From a checkpoint of a small transformer trained on Wikipedia: 6 heads of 32 (1 for keys and values).
Each number is 200 + 30 x the weight over the matrix's rms, rounded and kept within 0 to 999. Layers, rows and columns count from 0.

# q: layer 3 attention query, 192x192, rms 0.161, rows 26-29,58-61,89-93,121-125,153-157,185-189, columns 96-191
# k: layer 3 attention key, 32x192, rms 0.161, rows 25-29, columns 96-191
q89,212,173,181,226,250,259,154,185,242,216,225,181,169,193,205,200,183,247,163,221,162,218,211,224,164,232,228,233,243,156,220,221,201,218,161,213,157,164,224,175,205,197,181,213,168,195,199,153,200,169,170,205,183,215,244,227,180,282,261,254,246,183,264,189,214,210,182,260,189,189,219,191,219,152,220,227,182,218,218,227,202,278,211,225,160,187,174,206,173,239,195,197,189,227,224,193
q121,195,157,199,207,199,151,173,236,205,206,243,218,201,183,183,177,184,201,173,230,190,212,200,153,183,157,202,191,193,196,217,241,158,163,179,153,184,217,219,211,251,193,215,205,230,202,201,182,209,256,207,182,186,254,179,211,209,166,221,180,219,160,221,215,157,200,278,247,152,211,201,182,203,193,201,235,235,205,223,209,222,173,178,203,172,179,232,170,203,188,206,237,230,193,171,169
q153,198,173,181,204,214,229,171,195,187,169,221,202,200,160,210,228,192,168,171,199,187,191,167,185,215,173,248,186,225,187,233,260,252,189,194,214,188,204,227,201,238,206,202,168,184,173,173,172,217,197,220,211,220,184,180,217,195,213,233,229,274,195,188,193,186,204,254,246,143,212,210,160,207,179,270,203,189,223,238,225,216,205,233,210,228,205,224,208,206,208,188,231,196,237,189,214
q185,162,174,223,200,180,188,162,227,222,193,197,184,158,170,235,199,182,211,215,221,237,214,224,156,206,154,196,169,226,147,212,196,205,224,152,203,229,181,187,167,218,167,171,189,217,198,169,155,207,231,224,191,188,221,169,195,199,215,193,183,217,171,223,223,189,206,213,240,246,214,207,243,211,204,202,232,208,196,225,231,193,199,240,183,247,198,196,216,221,220,199,243,174,250,171,172
k25,239,259,199,211,210,180,194,189,162,164,166,275,248,187,200,188,190,230,234,195,223,169,155,164,214,202,156,148,217,262,232,209,232,210,223,205,248,220,182,227,211,199,242,181,183,197,212,240,164,208,174,219,187,211,193,192,149,157,171,232,159,176,170,215,242,160,257,158,205,165,188,197,188,231,254,186,219,229,153,130,254,179,204,195,196,208,224,199,223,165,248,163,196,196,214,215
q26,186,278,232,153,198,135,206,163,199,211,216,193,215,251,124,222,303,123,257,179,194,182,139,167,189,225,171,151,149,183,212,262,161,204,198,150,208,218,206,221,255,269,263,258,212,302,210,213,218,185,210,180,206,216,160,193,196,184,177,237,185,224,210,245,199,265,303,250,246,246,217,279,181,207,252,187,202,209,190,165,129,147,198,191,181,216,166,255,211,220,255,161,252,224,174,184
q58,186,176,192,183,248,219,188,197,202,237,232,194,178,243,214,165,273,168,249,217,134,291,188,215,148,221,247,221,96,171,205,240,224,193,148,185,212,219,223,175,122,271,220,235,203,233,183,163,213,181,183,185,190,197,179,258,177,259,191,251,186,223,205,186,187,259,246,255,183,198,220,201,192,217,253,226,210,210,227,232,135,217,172,164,207,228,165,164,213,202,214,241,238,225,156,219
q90,185,183,150,172,218,199,196,231,232,258,192,223,242,174,196,186,203,195,186,205,194,224,195,175,189,216,166,225,106,213,241,257,177,181,168,219,186,213,194,234,211,211,182,205,189,210,212,230,225,194,202,159,200,227,216,220,213,192,194,198,187,217,219,229,205,196,233,187,219,192,191,230,215,174,197,205,275,214,175,208,158,153,217,154,220,191,175,180,190,163,233,156,213,188,220,196
q122,176,181,221,228,170,217,169,228,209,190,199,257,246,210,245,189,228,188,242,197,157,173,205,215,145,216,220,255,171,234,212,247,201,211,166,216,220,208,196,232,241,149,206,219,212,203,205,185,211,221,201,191,180,179,179,196,180,217,204,193,185,219,202,212,164,213,187,183,215,108,210,219,158,208,224,238,203,201,180,187,171,199,209,196,249,188,160,152,245,201,210,214,227,192,179,229
q154,237,192,242,226,233,234,160,148,207,236,227,203,189,179,202,191,260,182,193,169,208,235,226,228,202,226,164,226,189,225,235,251,204,195,157,220,212,225,155,221,186,200,211,222,230,186,182,222,198,205,206,187,197,187,224,212,161,197,169,205,155,227,157,219,237,202,182,201,160,184,167,186,216,184,217,182,262,169,231,219,156,179,187,197,191,171,174,185,172,145,211,186,223,187,194,213
q186,205,178,195,217,185,243,194,206,193,246,206,259,193,205,195,202,192,184,229,199,186,207,211,179,197,264,225,217,170,230,212,240,197,193,168,199,235,221,174,179,205,182,224,182,189,250,187,170,218,190,228,211,210,244,217,240,205,198,213,208,182,241,185,204,167,255,226,243,207,201,188,187,181,205,228,195,238,211,221,203,194,216,210,173,207,186,197,202,175,189,215,222,206,163,182,221
k26,192,222,265,204,190,188,248,146,168,205,222,221,205,200,201,178,222,186,276,201,203,226,154,202,212,171,186,212,240,160,187,224,143,240,230,182,174,172,223,192,207,248,231,235,247,204,194,225,232,207,161,200,221,273,215,200,203,226,185,207,230,242,179,177,260,220,243,218,173,217,211,188,213,196,186,199,195,150,238,193,159,174,184,193,167,165,189,231,234,188,208,208,198,203,194,225
q27,227,165,160,200,262,207,177,242,191,218,254,203,198,209,213,176,148,196,169,202,196,229,273,182,181,205,249,222,211,238,181,174,219,204,262,236,217,166,241,240,212,185,215,175,191,230,188,169,190,152,202,191,201,186,190,125,195,174,257,253,217,210,296,166,191,215,177,167,120,210,152,249,219,162,211,252,267,222,192,198,201,316,256,199,126,168,160,174,150,265,212,133,176,142,112,193
q59,195,182,205,242,240,206,218,204,214,193,216,171,214,208,246,181,216,192,191,234,209,229,207,176,144,210,235,208,211,180,203,206,228,229,165,193,164,191,274,192,189,224,179,216,196,194,169,150,248,169,207,219,201,155,174,183,178,228,257,246,208,244,232,233,164,224,145,241,160,137,203,206,223,231,179,226,192,190,254,235,185,261,217,200,177,200,185,149,177,220,143,156,195,143,176,183
q91,200,222,217,225,262,179,200,230,228,190,222,213,259,240,223,195,220,175,195,201,212,173,196,188,162,200,247,224,225,173,191,190,187,215,164,185,174,207,224,162,164,224,210,210,179,165,211,178,198,247,165,204,193,192,244,210,194,171,192,176,190,187,207,192,196,172,200,237,204,214,199,255,215,230,201,203,200,172,208,188,177,207,213,239,204,186,211,186,196,196,199,171,204,185,244,236
q123,190,212,232,225,221,155,212,212,240,156,211,172,253,212,199,199,202,213,218,188,252,222,207,227,185,264,186,162,206,189,181,189,181,214,173,213,188,185,209,214,170,183,179,234,223,196,229,199,221,202,196,187,181,203,200,186,233,216,200,222,195,236,209,211,212,205,195,234,222,188,167,221,194,197,205,209,196,205,224,202,198,197,197,163,196,188,230,217,196,217,214,170,205,185,209,194
q155,198,155,199,201,179,169,206,220,179,195,208,202,219,207,200,180,189,187,181,179,217,164,195,178,217,197,245,185,219,208,221,184,210,186,201,183,186,186,202,173,163,193,199,197,203,204,169,170,227,201,179,204,211,208,174,199,235,192,211,183,284,236,219,196,158,195,218,212,192,229,231,198,204,198,198,202,200,173,209,182,243,226,203,202,198,175,239,186,207,214,205,241,235,238,195,218
q187,198,228,208,223,186,144,178,231,150,107,185,212,194,180,213,176,199,194,213,228,177,187,175,162,192,179,221,168,216,164,181,203,186,187,217,192,228,209,216,174,216,191,214,214,217,197,187,219,217,225,210,234,181,219,215,197,195,175,186,198,219,181,210,205,143,186,225,215,197,176,171,226,196,222,216,204,184,230,210,197,211,187,183,194,176,220,210,193,230,197,203,252,201,217,232,170
k27,205,189,145,204,195,224,149,198,187,251,187,222,160,219,191,186,199,227,178,198,165,229,219,221,252,197,172,171,186,281,172,197,216,213,261,208,215,158,199,202,195,201,183,144,167,227,181,196,164,206,251,183,215,197,199,220,209,189,246,170,216,153,221,169,190,183,207,173,182,177,197,181,132,184,193,199,200,222,138,215,229,239,174,176,181,191,136,236,200,182,179,223,205,214,179,195
q28,167,228,267,177,220,236,163,192,229,202,276,161,206,205,229,144,257,218,185,316,240,234,142,279,164,144,236,226,194,232,154,130,236,212,146,189,223,242,166,216,207,225,187,190,242,223,256,203,194,191,189,164,236,155,186,159,212,156,186,150,159,247,157,151,225,176,149,163,174,201,203,195,209,170,268,234,192,292,245,223,225,148,251,226,128,190,159,206,170,229,242,238,183,134,194,323
q60,195,188,215,155,203,192,182,181,210,246,193,143,208,206,178,211,224,224,224,292,222,192,147,201,216,137,218,199,224,210,179,159,196,206,186,189,167,209,191,154,196,179,185,207,253,208,190,163,215,213,197,151,215,173,217,185,241,186,220,204,252,209,205,186,169,216,167,225,221,199,252,212,219,212,184,186,226,196,238,217,157,250,228,216,237,221,181,262,193,213,151,193,155,189,162,212
q92,148,201,253,228,176,217,155,151,199,181,164,215,219,145,182,195,209,200,171,183,203,134,192,213,197,179,233,195,178,252,202,181,191,194,243,227,249,213,216,208,257,226,211,168,240,216,233,250,189,201,201,211,228,156,198,205,237,151,194,175,211,197,195,170,171,225,181,224,177,164,178,208,210,180,217,217,174,214,253,187,204,211,150,210,230,174,203,164,251,178,187,220,162,202,209,186
q124,194,173,202,185,227,166,202,200,242,222,208,214,207,174,226,214,223,171,201,201,196,187,150,211,149,210,252,220,228,246,184,161,195,243,187,184,191,177,217,207,210,206,185,181,191,183,187,196,203,225,208,179,200,160,175,238,183,231,241,177,193,175,187,184,165,209,133,198,198,139,224,218,203,212,174,220,178,181,200,227,193,218,148,213,239,196,188,197,201,196,133,202,202,203,194,246
q156,200,214,199,157,174,224,182,216,232,210,206,209,224,260,221,214,226,213,190,222,202,230,184,199,200,226,213,155,207,203,185,131,184,222,173,176,184,184,191,183,206,219,188,189,233,239,183,223,208,224,233,200,197,132,202,188,226,196,195,171,222,202,235,138,166,222,147,213,225,170,177,239,201,207,184,204,174,205,192,232,168,270,201,200,182,179,172,217,258,175,120,244,166,206,208,235
q188,201,218,221,174,202,173,164,210,222,213,193,214,227,223,193,229,198,201,176,198,228,216,208,208,231,198,208,200,252,215,194,190,193,176,188,167,214,211,242,224,219,216,173,175,221,180,210,252,186,209,195,190,259,193,210,197,206,166,212,143,216,194,227,216,216,218,179,199,220,186,217,211,218,197,167,184,214,208,207,251,207,203,211,210,237,186,220,217,209,185,174,215,185,230,185,175
k28,230,248,169,216,175,188,205,226,187,187,232,219,189,225,181,247,213,200,175,204,208,209,187,184,217,175,158,198,197,216,180,144,199,208,215,191,208,182,185,229,119,206,178,210,188,187,231,190,195,210,173,227,171,166,218,176,185,209,137,205,163,180,226,205,183,202,67,138,233,253,173,202,167,211,203,200,161,222,196,164,211,167,216,249,151,204,174,221,179,249,195,176,203,217,200,176
q29,206,201,88,218,256,162,201,231,223,139,212,183,232,291,214,209,194,123,157,232,174,222,177,185,188,205,187,199,141,191,185,169,255,218,138,223,184,261,178,157,164,192,186,193,155,230,146,176,154,198,247,210,152,210,127,210,188,130,195,272,94,199,220,215,197,231,76,178,194,130,247,240,180,242,320,265,201,139,195,266,236,287,171,200,184,177,188,174,130,188,193,248,218,211,119,142
q61,185,225,127,199,237,230,222,201,239,161,177,199,201,245,227,210,159,219,174,226,225,212,184,207,256,170,181,174,164,212,181,179,257,214,176,219,162,204,159,186,199,184,161,186,191,203,150,185,226,187,241,222,183,199,196,154,183,113,198,194,202,187,192,269,205,181,139,217,208,221,244,193,201,203,235,211,219,192,191,211,211,204,159,189,247,187,198,224,193,192,162,235,183,196,177,176
q93,182,203,129,182,197,176,221,214,183,245,204,200,198,216,187,172,196,249,146,233,175,211,217,181,222,266,242,202,171,185,174,165,215,211,202,217,176,216,136,223,207,190,220,150,174,214,169,212,206,212,245,244,173,182,208,181,204,194,203,207,173,198,170,239,195,151,182,246,132,216,193,202,161,223,194,216,176,221,166,198,250,247,202,222,205,186,212,200,197,218,272,231,233,191,255,190
q125,207,176,176,176,229,197,199,212,222,223,184,213,151,210,243,155,197,209,192,212,210,239,198,218,238,224,217,191,177,192,209,179,245,241,171,189,186,188,190,177,164,183,195,177,198,208,156,202,254,190,223,208,157,185,205,223,234,185,207,210,177,236,207,219,224,185,166,214,123,222,157,175,196,207,186,183,201,223,215,211,211,217,187,220,171,199,232,189,205,169,243,204,218,192,229,221
q157,164,183,157,215,261,186,220,200,209,196,167,212,193,259,222,197,196,203,150,179,194,207,206,226,212,228,165,221,171,181,199,195,189,233,184,162,186,168,220,178,175,180,178,230,180,177,228,192,248,215,218,161,226,181,252,181,257,145,183,203,148,215,247,214,199,195,205,240,182,185,215,195,179,243,182,208,228,206,226,213,231,201,205,225,186,201,213,242,185,162,214,163,192,215,177,199
q189,180,224,170,178,187,217,185,180,172,205,185,213,214,217,195,194,159,273,175,195,205,191,212,180,236,232,254,130,169,208,196,169,224,168,255,202,190,198,177,219,220,197,173,172,194,207,169,157,200,163,233,213,218,199,181,161,198,216,202,149,242,222,168,209,152,162,205,243,206,289,217,197,185,185,197,206,212,209,143,167,208,200,185,238,236,230,215,207,186,220,237,217,223,181,200,205
k29,198,200,168,228,214,209,146,155,208,190,209,204,235,252,187,221,231,173,209,156,191,193,203,231,141,133,172,236,134,208,199,232,169,202,207,205,192,230,225,200,196,218,173,234,214,206,188,218,154,226,213,190,249,176,212,185,152,225,162,199,182,207,180,185,219,211,192,161,235,196,218,230,194,182,229,230,217,239,202,213,186,182,158,184,237,237,231,166,155,246,188,257,233,208,165,234